Weights of a small GPT-style language model, trained from scratch on English Wikipedia: 15 layers, no biases in attention or MLP.
Each number is 500 + 50 x the weight over its row's rms, rounded and kept within 0 to 999. Layers, rows and columns count from 0. Numbers have three digits each. The size before them is the row's rms in percent of the matrix's.

# layer 11 MLP up, 512x128, rms 0.128, rows 260-366, columns 0-63
108:439516495495539514549540516535523492428468498505489579432451573546492435540468517412475582530605542438542491462481477584476485456444458436620463478528475462556593457564521540526538556473490533
102:491523520437539553563444527480469565505545480590557579460544526405426430396479420504485485478536616456538505512562446546574533473472536520374429421507406481467433507429479514468523513505529492
098:586534489566473446537476534536499395488483485414499500511479601456497593533557431437468559409481546464511490515511467476443466461522441601513594571477588522516468494515537634519461530516497431
090:541435410473574538487506448475457526538488572586511489522418519548601481453577441479495563579456487514474493505505477425478482527455502475517528494527361517551472593556422569516477532524435499
095:569508487490537381487561494454612473433574488466482476487540486453510531378473495491460492547465529542483470524544564494453468435489470527483407572506483426550463432561525434546430483473460409
100:504502427496553473583519483502469505584457610498412435610474526523420569467457478551521526571460533471504566485474523449491470501453468506488531545518485493475400537502603435508491527442604461
098:584443525471503528585471522475397550586473501446529506585473507448479458521528529450456433621480535513426486492483537559519467611621486534452516491420436464449478507499538498505429541492488548
093:571577492420467500509437496534522438540437492562482501491504617569368596387465520468581514450508528544513525433499555472528413548585473505450499527527500474536561564515614499507535437548517515
094:521506540493582463606478555453456508530527526546379557415423559487536525499546570510478562429548540552441495481432511416527527518503507509427527534504517485507490495375539608547500604422496518
107:459554432471518377452619433530455458477518485435460447402397580526485384415498437510508508541502457500504526540504577578495509554465404426504513466560480464527422537483518411606508465517471481
107:476537484536584532442516481558505480477412540476558473599463453527457519579565549451503446408503570521476350464493576627484510502566458436443431567561402578550492469436577496514480591448603498
092:540520532583500403496478518535495455361549459533533463445585501508511429530453449486539572454461481480418525545453478508523536486508459400444510450487506509530570467575534461529418481412506522
104:546474468375540426555557494469486646507513553511543528549495433526451578518431506529528580475498560499547457542504428504556473531428428428411497455447508508526423458494481569448479533518555533
111:527517444443474448440463547520426540408498467414538497487519549610452552607457476471508463541483509463516528495468476508560523544495476473493547554573497531624486447531580540558422485520496489
111:462548501449480522454506545461538582491486474492512409442508531402526515441510534580468470539472542515436439617500618566542519572544544482488505469473444455570495473548586516507508470483444540
107:467374587490470486467493444532433494508499460576597425531594488504458556536493481530488589492485626477482542440563438438528533533499473451531457453543563493483450530467491489493479438481438563
105:499516504533587513512497508594479506570452566507540432544535493442626542494407451477461516400394495538465497545576569557523537539471482429503450489507463522486488516427506404524463533489442474
098:459557544467551551453512479442521514465463439433540524501451491503476592517505472594569542555577439529513467544509472498467538498434527591476462462449507441418451583575484469439550540469455433
091:532497430430481474513488537431524506546561531557428499440521481463465581534449488538515590467538509479540496588497527407414595518474457500445480430510472414462425572527472583457466537544545412
108:504552542443494513466528444426512482487536468423591601473542489526584455371491567594489510455400480502494475439526531552523535462459457438520469534542565467546484559486503532513497476468443461
094:518453576485578541489469555439407482501501527474488586461434504440464604586525493484443508539521527469553484495542444509502500528374483504481477520506452432472507551453535532505510449523504403
105:525556482439416525526500466532469578500478478503510413524474519489488458499514439463400442524491458577433442547407510451545419435460531476523529480515473446363552510551562564508495431505477547
112:530493515437502536607477486465433555501383486473565540508582522570529607533577502568536461525472442554517471502529510536461428454529456501568397505561501401519487528555506448433506490404585507
110:499430581466546526528492560541488479535506403447468492529554476533524614542529540450587608518500548497600466503527493446489452455519465476624535334477547460493490517396500491545532551517481437
093:521516451487444459547519465482416482520495445550544509435444480500455535479579456501501599457548538552458563569492526518513539447528523534501560509490415545469625537477439545435482477525501353
092:566537517519529442472517413541535495502494493542520535467466512570414437511385496458542643532494593499415507497507468440437494426503607463520543487536575518528618533498434574497438532577441471
102:545447541494498448470502608463540489498480502563529508454471503500529523518543501491550468517547548492474460494454539537548401575507460458524567475532508510459381536415569581463562501506501472
098:529514443456613475509476501515512484459521524524570440594573507483541457523527552519442511526432520502459538452490539465476343403479619579480532508474516448518507508565517550408523393497425456
102:514424447462541523433500460552494569480545517568497469485431470479413531577451456563464481508452507402412511583496582445459408491483552467444467517535459470414476551427467554547396498497518443
109:433483415513522507442550572579579464486519562384458467533512533508463555551543428511486433507446513502495492462472461535393477427480500460496448562517517439486452558500581506520407404499489503
104:480517556522560502458452495504424529483477487521491537525570437554443556446484502450423559478489523461484457423461564457620459480500499537436506527494601379535439513540480510563619468543494465
093:461530442504493516498509504606470494482573497505553587545537448574441556504524511426535484481488469606489635502479515449583430512542409527587509581529460505543454492447543489407542570589493574
090:468458394494515471478492624560476461557496479562535480475557377517509539565393481518452468510485536539405500571490550463494556496507533562473522466499451503522542515561540518479547566480530544
103:484457522549498383468619482561508445481534504478472525379448521566500468492489463503524613555541506493510453467415488458473432443489469491463524440484505573494490506523458536543573501389521417
098:501460516522530522521552444444482440569473479520505537479548476548516528527542505474512495408494592552433554518538461561468502455445492470477468522456540445505486574467506608508405480413549446
100:387573558492484527529592485521455516478488493622472539570577538537456526583549445466484599516511504425499554570563514438460463504468510375534462573546470563491490525478543460500563448541441527
099:490509477532510561438476574500442578590519621449480497590528588509530486481619554433482523513537464560574438422506512530551434470409514479479466491524448503493553489533432430504633460407467563
104:428593567476581552416519519562496566550485450567557510591571516544473523405540485523510488505416518568482424501445493467463525446447512397481508443485476378514534454567525493537449594555477520
095:496439440560387410485502521519481497433460377539607500522557543456569520537505537506573479459436438538539574491566511499419486536504495566463495531402504489537513482506559557489510515489426506
096:539497518395568525503421440557514486443418555530464461441570445492495488510454496475500408465478516546476470533544431456478475453453468485508502537457500475456448485468424544492484482591462514
100:579414526538583417554495600535417456544558534513600529612447479499505403558490523499521464416449520518474506505597465431536436402512534468505494541505452497450518544459410548500539478432482450
091:537536538575578509517503481443550437463490554460484525427486444546471483554533464447439518444397492562394483459439576477412517430496373426478511476580384500519542576456633548557536502572501504
113:490503506504470567545481508452452440426472520480528548522472514452489507527516505440463566488567485521509487434495518581521512637621453451522485480500518502438408545394567480471518526501510605
096:498432591491474498568461595477491534520465525468556537564502423452521533529523504512495581529489480532538463422518528420480439518478547526419418439458473457509551627523445450386536491534420519
103:447548543549572505511495506410418525517459486518494477453587487574461456409464477429421479447562534487507554520491453458509542512550501553432474537544463514496520511479485570463479551438366510
107:486444492470560560508496438488427531488418514520455545489539510508522431551496494509500576532482462507548487578416425499440545600532522525535491519570569493553499582542509534471501471489406428
106:515560503443468442449449457456383474478534462397478536545517559536490434428503451456602499478556588548482481565468457537497521480489438429527496461502424528595477509450429530521534499522463456
091:452430473417539615538428449378520503453444448443547459508473506505489526429545592520586490496513531537499498491432473505530587457527497680512552476465442516550440479547541495544510446412560509
104:455466484464579463485500464619511510429521454487471512377466503420530528523556453459525518539543448528568509398490583457489537595476496487423521547550444480482458480462513470535422488520392515
106:522530480548502444513480531566480432563529440456425464511520453434496487467554524607475441470541538547520414514504545582458531566534482436514507568446547589416482446487474509600439620420472554
101:544457452453550524478432463424516567490588478575526503517552489489583441380508504565515583560485504479548536491502443553420408489528448495515508519480465579490492538569557460485537414563458467
102:479490544484514409456483556525490514498460509495493529554433484531436469458491493511442590444642538559479541494533453578439510534529500480583518503376521539420476558395561494571465591558474521
105:526612533434487539581580511574512467468562544488572489573524489476515535589536511515546593567519502541502444504427468407519498559475525542506447521557517575476538535519536598397516529459534411
099:480429466419514492472460426551544526501580452590504633589515484566490483529500550542414439482453553426517405512440475452630501599500548427490593434416471536483499431478511602513418495564480519
098:514481445413498512456386448491472455501490562454477507409574558516568583534524429451504491501566504577525473424501451498537522466513478483465472532507510521442455537476522522517471431545470492
104:579498516489505534576488411548548521439443467495506482472505515458525473518468497485547490416468547486544498437499500513502434472492525577499528539419391521547404522458485572470545473574409465
099:568530510442522475541386461493532520496525568533608514409573507402503532547440427483468489528509489439561491511524437594557483425463406486508530494537493492509512600482522580548508548530464389
098:546490510518412456474537519507482552464524471493468561578461522564478503577546522477467466496402533440473482450478587438421430524533486513474482473510528535541503553460499478530404451546508471
096:524530428447480461512572500477373539505438488536538517525466463511561479522447475519530549499428579490590514531498393485484545505539433538513505457564470494417587488496508552530496488568415519
097:508544494525510548543485445529440457504478461474476599465560560428547480484463430455461472502506569513536578513549495570512494631526424554461484534419421546539433535548568401516502390404542476
099:495476437492458464519445428593514438512475493524527523485495495457538587564436488389460605409587589504554452520424473483566501556509441505482452453581474513571533569492500540583529521495470591
095:514518461507469435612474572517568492499506511548555454521543483525471472639515505457476465562429509527497478427436524454523513540511530535518467483462468494529470516492563565489585529547440502
101:458512444474516517499505433410560576563471523569530475482471399539467516510457396489513505614426446493500640573444489504494477497517443551536534567517569521553515555458566498426482471437506451
096:644488433495439486528449498448487460468541366473540502512463564574485548482528462428535621441453525530533472534470461545492463501490458556533474568563496572547491440586532533549515452399493495
096:544459457448529513513554459435524529437402436536566495511491582387565538546486411426442614530502483505585465373536468528462507573491518501453455405472561473526470612594477522541518479440536489
101:585533482440544488504407517544467483491507497597533550448575509444493460553448564516502515517531495501499469445567477510465435520564528521520538467501536491488469569433479570400433461520485568
099:529459552490523522489577479476573488439518505460591609493525532540480559552535454411437548472563479603471555509504503521496533441482438579370469476562513527418547563527477502527570552445516456
097:485501543482557554558416564528597487454441519453565493464508511444481516461475564447480477487537477532514458493460568493511526481487518452417468548424474498502496516658524482524615502529525477
107:411447438430471521467512486514575527473494380515436615504526494477488581571576477480464433508422520545540403575533514589528512408568518417478540521488555523397535518567503464534556403527473525
107:494529452594421407463474483616581495388501519519453586595609504480505557467560417548444496557422525534481406537539487502566462464491503518513516441533482517588446439481460562488565471482500436
103:544447511527490486500580441505489462472531456478359542503493501514452489476453417417454424471539512460426481505587513390576393485575473530520507598488543498458643499489523582466474509471438485
094:566491486387515527445527530564509407499554564532508482556476404446504557593509482547489526451439517610617675486453470518450505537459434451539435589492529598377415568529450449541515510459434487
103:450522572487471432498561492575541511480536554460471462508513487564464584519578441440566574484486562461504486527475499521531532510522499479460453388523481512605569432590468596552580504520527471
097:586449439448470488458560564466425461463474493459520445499600579508569492476408493454496503536530527456527534583488516456559488500468509523486568515589439552429478567556499560513619512616471482
096:448498484457505475467471525482510475502463577403535456461457560460506435420525581469533518502509426578450442520465434468531478552439473568532489550521546495447546441509521496494488515448467522
099:497663457536460431573526426531438494514519472599526580535499434495574466584559361366478491515493520580515512483491547507457479466509530512442477535434493549558528494514578456523446466452398595
093:530474443432536537528499541534467603625482518497562474534489501503479497526500598421501430458565567559547450500553456610377412481393542505494619480481575498498366473453477481471477479468448468
097:503486431495516578487508468486463519429511490511606483461503554472517544488433532563511495463556532497457488491642472545430497585385517454523445563425508441549490463433468535422455558439448552
093:566532401513485525499503576501554520482558471567537422515506455474563518525440442529477526507445478429516556513460565518446427539545441474486466485462545410546460515472503568577575550499583444
110:510460430585455518482410480465510458475455549450491504507484558548439553494596470516463554520489475522456464524415497574543476529518506507514559513508456522519489488505499593478579480474485399
096:635556419436494486560528435446502603484485597484515542504564521420519559520546486535515518638462501531539440565565376502580569526436433546525538453441430461448466451427445510553414553496543475
104:585470567474444491450522537545544451479477551516540530512455480475482575609422504528477520430482519537517387584508575527510414533623457405450459445515566541446518494521573456431502416504545492
101:524505488547489534567528473494400415549487479459529626572588511599470463509503454517529497402421541542505441596541542555463600423473446494479521489534451514505508530557495489495529454525541474
097:567456561492542492547460449511578529461463551494565445454433531531483567571534458459520512503516533547529477493462539573476589500583485437413574498522508468502517519518522468480522512403482579
094:547476574478587442440507424503519488371494560489539534548486473461512521541556488383465528469412435502475462508435410540439545473514541443496490489514465536500521476412528577513534458481504515
108:472464451504496479565556430520557506436442437569520470533551569537441526474483584450508532553523451454512485473516442551551457523512438551463514484439541519537460473577550482582448540481492409
104:479450570484490509475473403488527404556517512505455439530457619487508512507502511484562515460583441492499493455549515501577463470580416519423469498502522533552411551533435511526486566526431508
114:452565547534436514529487573593558533517529384515415504489542668511536521550497490468478526626460496488502538525478566479482525562512470510475466528509438504524483454504580509428521545537569402
102:524480532416581537451414472500418455529445553496561538509380478488492500621586437464457529478539487549397456568520503527427405552470374492487466566567425465530525493454428542557511463531504567
097:555536490481523574455399523470631505516500536479553522552508476524508509490577439525483490463463481530546409507454576555513590469427525449487470577500376514546589552503500427542482369441476574
098:538523521347512481535412545430520526493488467419478547492495602464404495492595460503459499506454484509567544525522616453421456520520441402596479542484570504547562473439496489547500517525407566
093:425414552473469539507520481492561538494615527468447474552479481568454485499402510498480479553488478564475512501470545547489520516532536455439435566445542517449503525486493624428558485424460480
101:517431451508498451514557447480449551613454467569459571459469564457551544522585575441560545396541587616481516528368551476534526433449563467495464530476447539566490530479476496543526512511462443
103:493465419505567439436526469501570475485587510525441543491594511519456479518516443424600532479411483461566574422578485514494531434483492553545567465478524473536546489485487517493559524485497552
109:473527582562572469513414558532508477451545517540500510527509522569527493502527459501563501495511538574422535446552464453514532547512551449500505566523482525528475561509542534518421495518555537
106:516502434496523575615489552547543458469454496422572459468511522430531600546576526491476588524502429416536581463525509568465489540513400445566431486525461515560457498494537505464510503494418605
100:553444491596412565467508533507443450496494421472435542526578570558494469529462489466494509490596493481460561465545526580552544465486522536470520513403532585458451511494469569459539613524508480
106:513434574475462452471427411504530476523514446544447491444540468516482508508543484462470435593416554522554543442449527550460532520547486449493425433566567456477516556386469569403468522549460389
089:489472487494531412525487540573450471543526417535432494507480514476499593422403482568441473504433511529462535512455482534493652496502514476601444509491533550508534517494561471595486437564555491
104:499505494525507488493466577437510599514527494450581452448438496517476455540511419496558430598492551496553402466539394538534490426514525408515522505473433537525492568477473538490579583494482478
109:554401496570494436536471448498578553480416489436495541532518477475440580587501418522478498529581478557614553462627582585496479531476466484478533435514438460439512529452514507520465478579577483
090:519399513483526525504468521562500534523444458595535523538517516477466416489526458541493486543464430451475521424466424553506508452565464430458566526481465584525398485420544600437549378458480516
099:596539517393592560529451453413541474460481553502505521565464519506491512503477523467453457550485545473569454498507528456458438396481488555567463452523556496488477595570416499578541479587451476
095:449390488434470575515535420577526506532538455366547512489529519569536461493489549443399530571483493543540463482509561547540526434560512458487500493508432490496462392524512514563512502428448574
097:564478435497539482549594567475469383554535464517476452513495528531438422518505510478529530504438602510445509395653533534495509502504567481517481534498423441506484477448562598499509534480449513
103:604531446442612521533504313411423490437506493446533531578544560522425500524472489527429514494480432542479461576447510589433561506515531520489600506505450463456531511426548510483547512572570477
100:593449476479523534474529513468516450491484434492548472565549566523523548541471499482416459504469472353459397435422479594453521515501600570393423442459415457535502542587528519597581491510514494
# layer 11 MLP down (transposed), 512x128, rms 0.186, rows 260-366, columns 0-63
108:546482459474560608570547575580445419531540469545569529557515479508560478521629542555533467532504468571603527509476448451421463539544498474534599519495587462474460408511480532457545512483504514
109:542482518473513481465408557481526479536465529437450573345552522438495480546475449456548617491434427541495518550456558540404516548500529468491489469561471497481470463474498616478413466421560502
095:557493589463520466522523431539527618535425465562347472559477485458513450466551505575489521457548456534533571553510516541491481510478547532524456561536433516430527473533475460394426506480422571
092:395472571459403542476479484586550496456425449537580481474449499456540530511498442448446493508412550503517514511522570522406499462544482514456422470447548478446481453451497431447437451498521442
097:470468483478513590510442522498450540468458488392450532459502444443567460587504471538564558488423507528556567507386517510423584499411415451560531473477574535413412572536488382476551471463528510
100:546510489503488531390511470467531497493471437470587555530587490478510584522507498462472528457450468518422491496484492488464555480576478433462511481530434554550556434530505581517524473448418532
097:516567435444473548484457465569471499471523548540481512518527440564493466532489501524567541474376523533517526581596538544378555482525500565533499430552515476450380546542522540522445499443455492
092:490471519507418546556464512528446449504453455464499435509509483405554387537586554463394540474512521478520504485521468527522615439625461606499496479460526456488519477522426521458562412514542398
092:470497461537453537383479527534555615507499563446605552477551534482488536465542446419594540549496552536517529482505434455445445469547561521508494467390462504511540511548501488414579477496525519
109:510568506557566553475484453505527482484559617472512597444419532546481484453502522402487616581441538461487517486534625469529485616562435471539526581443454495362398497521551519494536600456420450
106:570552540549526450516569406545586464539562530495561398554604505511497484514421453408473503521419537400474522460497532521519524485562539504508392526499520449508451450515534537534516554403617528
093:506542562507506520464553462460432574528559413504484529560437561480505434536561475414515510559520501537547437446521467526527498525493555482408535451500518520486537477529461521414422524540474507
109:525460433493527543541580586453522597617608545545497541470486457486453490429529498547502503512461420442438454462551440460595504479561531540372525563468440541462414492491474514421498484528534471
104:471504520487563565433480536594480579462555518564483554436402452396464477573612474506489540496573514551510374464531436456455509508473423446486466474491511514457524468515354536458484517539537478
114:469482485434561533424469523472481511509443426469528508526488417526494436533506458532514474368549507555484498476561507435562549533383511515533567519464515568508458490524490471540595461501497521
115:539576527490425435525483502395508590469451533503429553456530521453497436491532551446579507475488415515511526441432493502440475524448479423533557532495496562488469426559490523575538540530570486
106:403465483530481554573500502498479444430551368528530518540479500503446517438561508487470492567590435576540470540518449324453557544475538569423454543455514431514574526571451505449464491474529524
099:537509516462503486496609517610450483574535547503463454540400417585452475484522506464494534500451595507438461441509501509464466583566537455546527506538446546428498518397525463491555518612536529
093:552336552525522425461501498556382485501510479406516519553485522466490488464520505505459492533412550507503475557485395505404553509489424477473427520488383495496547402507584435561449475518497481
110:504454510475586477533510543580511508554631463457613543511521448526503511418527519571519582536454419431584475500522573528458471464458487477468493511537489541513464446536460530490575592520488550
090:560460445557537473476637525533564483485575521560477533533559455541433493477487448424475483584486567523438530441576553486484484574532462481463426477503573545512527424454518506557501473463548561
106:504456569450476433546453491540537450497585486426558501450513462585583495539572540520515510576544433471552465451541568479620516420466484404586477494515588454559477494505535511555545494493551531
112:472378560569587503509562553514514504489504517523470462528501526513511449600541413517454488326529555408505499491467446405440530536413450559493443442461464462488511500475523588408459502522497510
115:476454513476508514526479457523600564530513530514551553450496499525394506466499496579517587469603490494558528399547545564509466466512496458620427513478488568458515511508491368484447465557548498
092:485480454472451495478534548425517474558503580487441484369591571482484491471541487411448489503481504509403493602490498514495664583508557521520576496510506491427535529443443498551550535508545559
092:469471470452560495418498545519503484522574524529461450503485489458454448546479473398487484515488514471409536513452499503483517550387471485443393496518478495400540478525535498574538417528516501
089:489475541486577518387482504452507511553535545435553542514580416465520503510568453432428529645526488513502462449536585563501564489523550514536433579459503514537469400468474500607446456529441519
101:467503547542505437558427503480523545430481458476503514490462508531569423458440432554569507539415488436455495516524430488426498614535525553468476434495420458448515417520562545647498451529460533
099:568502402443569470518465466417441505436501564559442468551552477456487543430532519505536536452472547484566488433447505547546466595521390474531489488476499531469505522487517474547475579521491474
095:553495575459434523501555498437495487525551545535564502506498461464459559527575521560450581513479492571430517528559497465583457499507428516521505495464461577465503589517459542487519457480479492
105:474445489474550530475443435542616461516508505401501492496587398557499497498451461532452536601520573497454473471447519493479518554462577376572503526502446486465588526502526478584535450516481506
096:573482543520476552518565580553572414420470559516457531442472445443434495487486569515567504429426530524497495511501454541484494527463473462448484463526479519496430486575468541505387534557600486
090:532482448503435441472570489482494478522498505479565466504516456479510471440579533483448364429617520498493427513384503496513468550505502543479537485491545482567485522560454489464520571485521559
105:498459552462451501426530457584473443479523565538509481415546471471469541526505461483578612569446521512496541450431565522416507455425533463486456573584574512470502520509549453458548422458545487
098:522522549498511436538489467439520615466449513500545465467568424442513571493585478496544499446500559567508575541478470538527479435575539525488491533522460464355548482388407461561550535537490497
092:487410507464540492479436537510546445541427479418549430449554553451433514599507461519567435577471531525552422335501518517471481610518523462527516451503535403540459396535458391451475499442500468
102:514537551488540508524520451499532470463506524546482531454466427527541551598521524448490445479514565519422587644506501443431512547542509571528498508468502536497526410425568602408471504539473504
115:513461488501456485574556450406566470478516509583569529483428399579460563466519537485533400513478476402522556516466453567489509517503513400556532539541469453504528462497523460498463484487465492
095:494480536518475491481474461496515473465611482461499503466478512520422496449391447485425461618471486445438490443532518545533466542569430439580478494514559497538486562493498544512519567500489576
096:542480394525418445502610501477440530507497486533497514435567425533446543557545588571522539572443553399554545476560525493462474608440482531525555455441548564508542481478541464515473476559473466
095:414519499422435559451504537551496595486493516469507536498568425545497536524480509481484524504484468538449537494453535586476560615518485452509478543476417511529560532598459457492497535570415565
099:462450550478481509434533535512441507546427501447510557503489505501553489533546552531394477385432401558466504487483517478488629499537471506565456510541478558525475478450556462503495426600598489
111:415534524407401573526458439424520506567437525557484553547514483652393576501431635486514525435500526497525491519431571524524573499539523464490449547466396454547491495584500486487420467475580491
093:558510468497580478443587520490405545617505579483552440471452651472512519396485535462510498504424526505509576518495477409486500564457500529532547514559504522466417493495491541485446530508474495
104:547523435441447503464485583517527438449402483539365528476499531466534559488526480525468501512499476489549597555466510513432456438495394454548509525508413478535553541549526400551569458562586380
098:453475459479505514496459474521487520596454468428468416430465449470485538379529511536532456442461548540428477470607581581506508419457436557421475449491425522503513545529445518500530406605538467
106:520582420476531513574489520468470543586511589521542482660586472482551489494494461493530406485500526446477497453601471462526470493555588515512467379604395509515541463496433421510540543510534506
089:542478510429551482461607530574484560453542553487464439452463462469413447613524454447488524519463454495510441463592474514409389471468449458517490520477540475542529588437533528504508433508496473
095:556463461539406528505433516520526501497504520496562413563588560464490436485493486491478538482586511449461541459514507402493504582505629535552437513488498485554517469438428476470476541448475510
113:491627524400491546529512446492496546516601396458510523517559523448475519529445539556456512490525555423496428394594400476517433441504519541492548514506555523450490374494498550583498496523516460
106:490589521487449457532581488494507472571522380470545520503397560519461593497521488390512500470421491416433480562433469480574521536473620483424575530531475522566460610444523514551480494596504497
105:557534508557485492485491458472613451457413489534528410493524552552625515538454438548490454556559590466463540424515573445458525476461532432421438511457434458490424601555433568508536510468511506
108:570544483489538505532516563483429584517564556494468521532596456536458499504557543463471491401536481494604567449407502446477519497549502515535583534549450456423548575607468500525438519491504495
109:482456494608430469549514557499501506552531619587455540474531445484518437429532449618516377489483434496501473584551463544378512485524521452504599436500458498510499477397451531504558494446509572
105:538563452523554521473509502563479598503498535539578556488555543450532519600452467472455449481529511466517556504477461505549463482518554569538476482567557455413528558439433478356508532561505568
106:417471391567525493520453479430512464560522443439499478585405470500506452534505536491538547556501540476561620566448615480475499561486526529499444462465610495505507519523535469617524490556598475
096:586515512419456483490506514519374434498515391510484457473470577516580512577497495499431473552502419545535444489463622487557504507563497493585448555604499462510459515456453524470412455519503545
102:438483425523509528553558534448507475460499447570582535518473544510513495479552529463616552552496525576508562511506474490500517474449533586503461533426412424435521430482432512456578497486460504
094:455522514513503528519462497590551409524503443462521550520508482582495502521583479530471525541514518584494568529500434534469441453496425449514588607506502483533482507441514512455580534505544457
100:532492476401575547487432451433496463490498503515434439549487503409530520492563642437472563579548493520421505494492539483558507461551536480458476429614564387444545496533486520519441500458486513
095:474474507581507456557504531473536474508535560416487437503547527489476646500451508445453473574538551479491465480473539581491493620515483481525499494481545593534520540516488428471521576519490516
100:502484430485548490407451628510502498484511411481455559489513603448512482564483581559494474501537491521509526331611507510537447542599393537501453491577515465574490505571427519456541510482449432
106:585496515569533549499480416488477497524448528499431596513476485472512403505421547483453444485543547448573561501519534478460498418539495562544581441450475582530494535526608461413464581505480528
094:443454499557510456561421550572509505477533519405384498493473437512500438489579473439469545525517526554511506523438425532523536435521524511518479493447507426517546504477436495495432545522324511
105:548412464514439466524549523530569604507441488515507546479534392485585588579467515458451398437456518516522469537537578600521544502451541546565465435523552557497559548427506476507430438446558574
104:512488460531412589495470550478496428559526469527570483635543443456461514460504568504522575585444484576556544419525514496418486651496546458494555524513408519547556574414428448492481475446499506
095:490474487445484487455540471550495509537447411485552533457502558510427537503491576463540578494465565438488496426474469375571469509480539585536555507505589504525561485543500461485407470511465546
098:549513419566456475429532483476482427546485593525500545455559459476500417518482515407561468501508546421448485521547523541446487574457461475472488510531466509514485474461441480478507556531481561
105:575544510488504482493526508411448504512489601458401359444485429550469464455457498464576528447507540502454492454536525462495472499515491473497440490419441547495453455590543549491573513494473608
109:441527483586533527473608504471508484465415490523493511546509495467481475569524482535464516453559442581614540461490600383454488493541504495539505504534472554396589509571599541418523480420502459
097:435585560516491502477494501490459512521371543422569463520499446434470586533514511506469547507547411367557457524502521534527575499495447561520437453514487535483446538530513451477546468428511487
094:566445544464552522455562556559527550554524625480478407541493509563564502533408479584559517441503500507485505589486533503501528487515501458476523419538460407561449489559453492436468545477443488
096:459534552495456610548491574419536463530483461426563476528485635533461434415565537563489474569525540506536556482521434504511432531565496547429515569506523632445519550511462484422538453512478516
101:410486457453461494417510522473463450462447510480532534452576641442572455479397542524440534383528554483478520455403469441510540528604489492542559488485501508400480508515529498599526536507514495
107:556470473577531474403461494444395414474478483410510573474565527480494508608605503486564516617497532448483522503568449506476539540572476510416518491524514528468466501429541439428536534389433524
099:429419499483422484483497473552525503576496458537509571459421449541463548425590446566457443541559459459461566554516468562542565499451501500505443549538437394582513484552474485442496492515397519
092:427535558518489566562469479530514468521536605399543481453445480545502643483424465521533490489541511567504450508457505496386575451546449513537572462573439452516502535492532497428511395568543567
092:496554567467508493459471502502580489486419546527494578469430553493418519464579466609435524485547438574490492443519566446446532449490424546467459410561486501466516530501496600512457564500397471
093:432447484443612558542480481524457523432460519537536491518442587444580492442563490539497458617506467463442577519511484484511407539494579513484505535569514543576531472523439566483456470529509548
101:460574465350444417496494537478514482515549406479455493481461426486470504464544438481465473550509423451515468435594498453536508373544492419487494464428494408459448440573492459498497476469433496
099:451448478588530597497387518492430489560473486548398561455520437508507561471380516444575498430488492439539506547557399422464489408514553476458571506493486477583416534516508483449583503486539540
105:543476542544458491485474526491376460634526478497442404502489507507489544444549545409486542521484543498474472574496515422421436460555491508456388504563456484529450428525462511558471500528582510
102:515439532547538534500497444507475516554488430473495565447559416491482444454571521447513524549496516556476527531404560363485497451462557461482431530563562493417495583510557498511501500483390516
091:590565458505577440439498472528453550555506449546530500484438547581499492470501618523557541490503605477469617542566526554523453531507472478562533552578457546439444546555470598614551510490522612
087:420504409556451470537536529495510398520496525473481535484523588544484394551560518451570428464492488512463519561449549421581535532518576532491514615543511508453520537484454523450510617541450483
112:360549559517562408460506534583473435525461468522453544461499464525511428454530472499497506377512554468498584502467430474505538432516531447475538434618426407510527555550437460484496476416406485
100:562560502523509495459657528551524612417533519442537488551417460524556424583550479536531485600534533567506633521595519461506491442469547472435500536544448449537432551427525459592527458494513557
109:524495607451493496450570398518611488591524507547547440544494470520459490415445593507405470489528473526519586513431453495537492521571494487560484577477524499462468501480506524457510441473512459
095:528501517506467485483494495513525549623567494456553477507484523524519567458526523511541525481523483489545502538531558504415553421526529525564472441556547556416407544430538603522508472490557494
097:467569520418529484445476456512548553487476471474585386550461561458390528540475496459451405508530512360527561542450528594571512474456509524466399496544514512533538505493503564447452450569576522
097:466521538478547518438576537512532474558483499535453541453526416486467526562473476477503566455491550493557550486520584540525523451445554439421550533582496508469506537438493545538504453563488508
102:525462537461502514496574546524446553585546531590449472678484432429463607525601458447456482453422496470548545421404454479514507510544514510547468473420556475482521570518478483509500468519525494
103:497445514511530560524407483541478476555532553428515582477476429468625397536424489383457569481573519478476491515534519515538513432497465564443508434506463525557507489488463511472525518480483438
096:524521608522545557529523580439495540505462515391558497511419477552492544458530545578457496490474459617560474564535507542484501529424500554459523501483409466485555510487515434520570506493537489
098:481481531522386469617542578514595468536482522517609561486495516443504521491527524502490511455503466488513398544524532561446386489523491526514536463518519504577481453421523543502434571460507456
098:480480467528543454466525428532385506562455425535437591471452426579452426479571492515500481520486535535459497532445555496518450474449477528492589501451479405502563535440484568513505536495610451
095:373477522431532449437453508449455542533553500490510461604536436476464501398470519578516543324492585564462497549477470516470519389516438409551519521469565405427512525460437621553488514468525500
097:437506480414476502476549468533517566557471465557543421582529487477374513486500494532412481508525452584519511530489455496403585554511459513504555548481509501523476524516502537582497454426495516
096:526566455562458507673497469406541442462515402580613530500527538513452439534492473529487558458582522475438551510386419516481497528443532572451511567506553598538518482531443491540519460542513505
096:487574456530476447477576427469538486467491487534400506489538523462527509505483397512514563526480538539606519379444461661552483478521512550470432571588460516572497461402501481466463526500498554
103:516477557551599509488527492477415543446544505543483415448457461499473460522508383414559487541560577557527505529530375586495448511472468508539530488519421412498450533533523509498532389508478510
085:558504488481461481481527471501355488386398534506444506494376466452555480522504507538499497466523532520522444518455557519447540650497565412546495507578505533454490448541439483440563643567493530
102:594566536580496484565455453487555470535479568387563536497571519459567493443504576514539491473585486440458582549400524455506461500554465491523618432473503343495501492544519447538459500605510524
094:512520433523395560530525594500537466511537487442510478432525526545479588522456550495465548511469469466522462495511426508524437473555610634441505497519566464483513557435631504483429527542566496
096:465471526517543458536365556630579488473567580498528566521515540526544507501538530522486462452536443509442526540381430405608510602545419395483478541520497511532453562539533485542496417413444548
105:421551516502484521571429451500459503530457543487503563428521380411475489443527410467514555509497478471556575447494537544500423548540400513481547502467380515457539449385462424471550469496457539
108:534515484525442484471511517518522490472532539553489509577567542465473440499458570541577340521396383449537531477503505481496445494591520419466523592522576461477486514486574455468470449575577508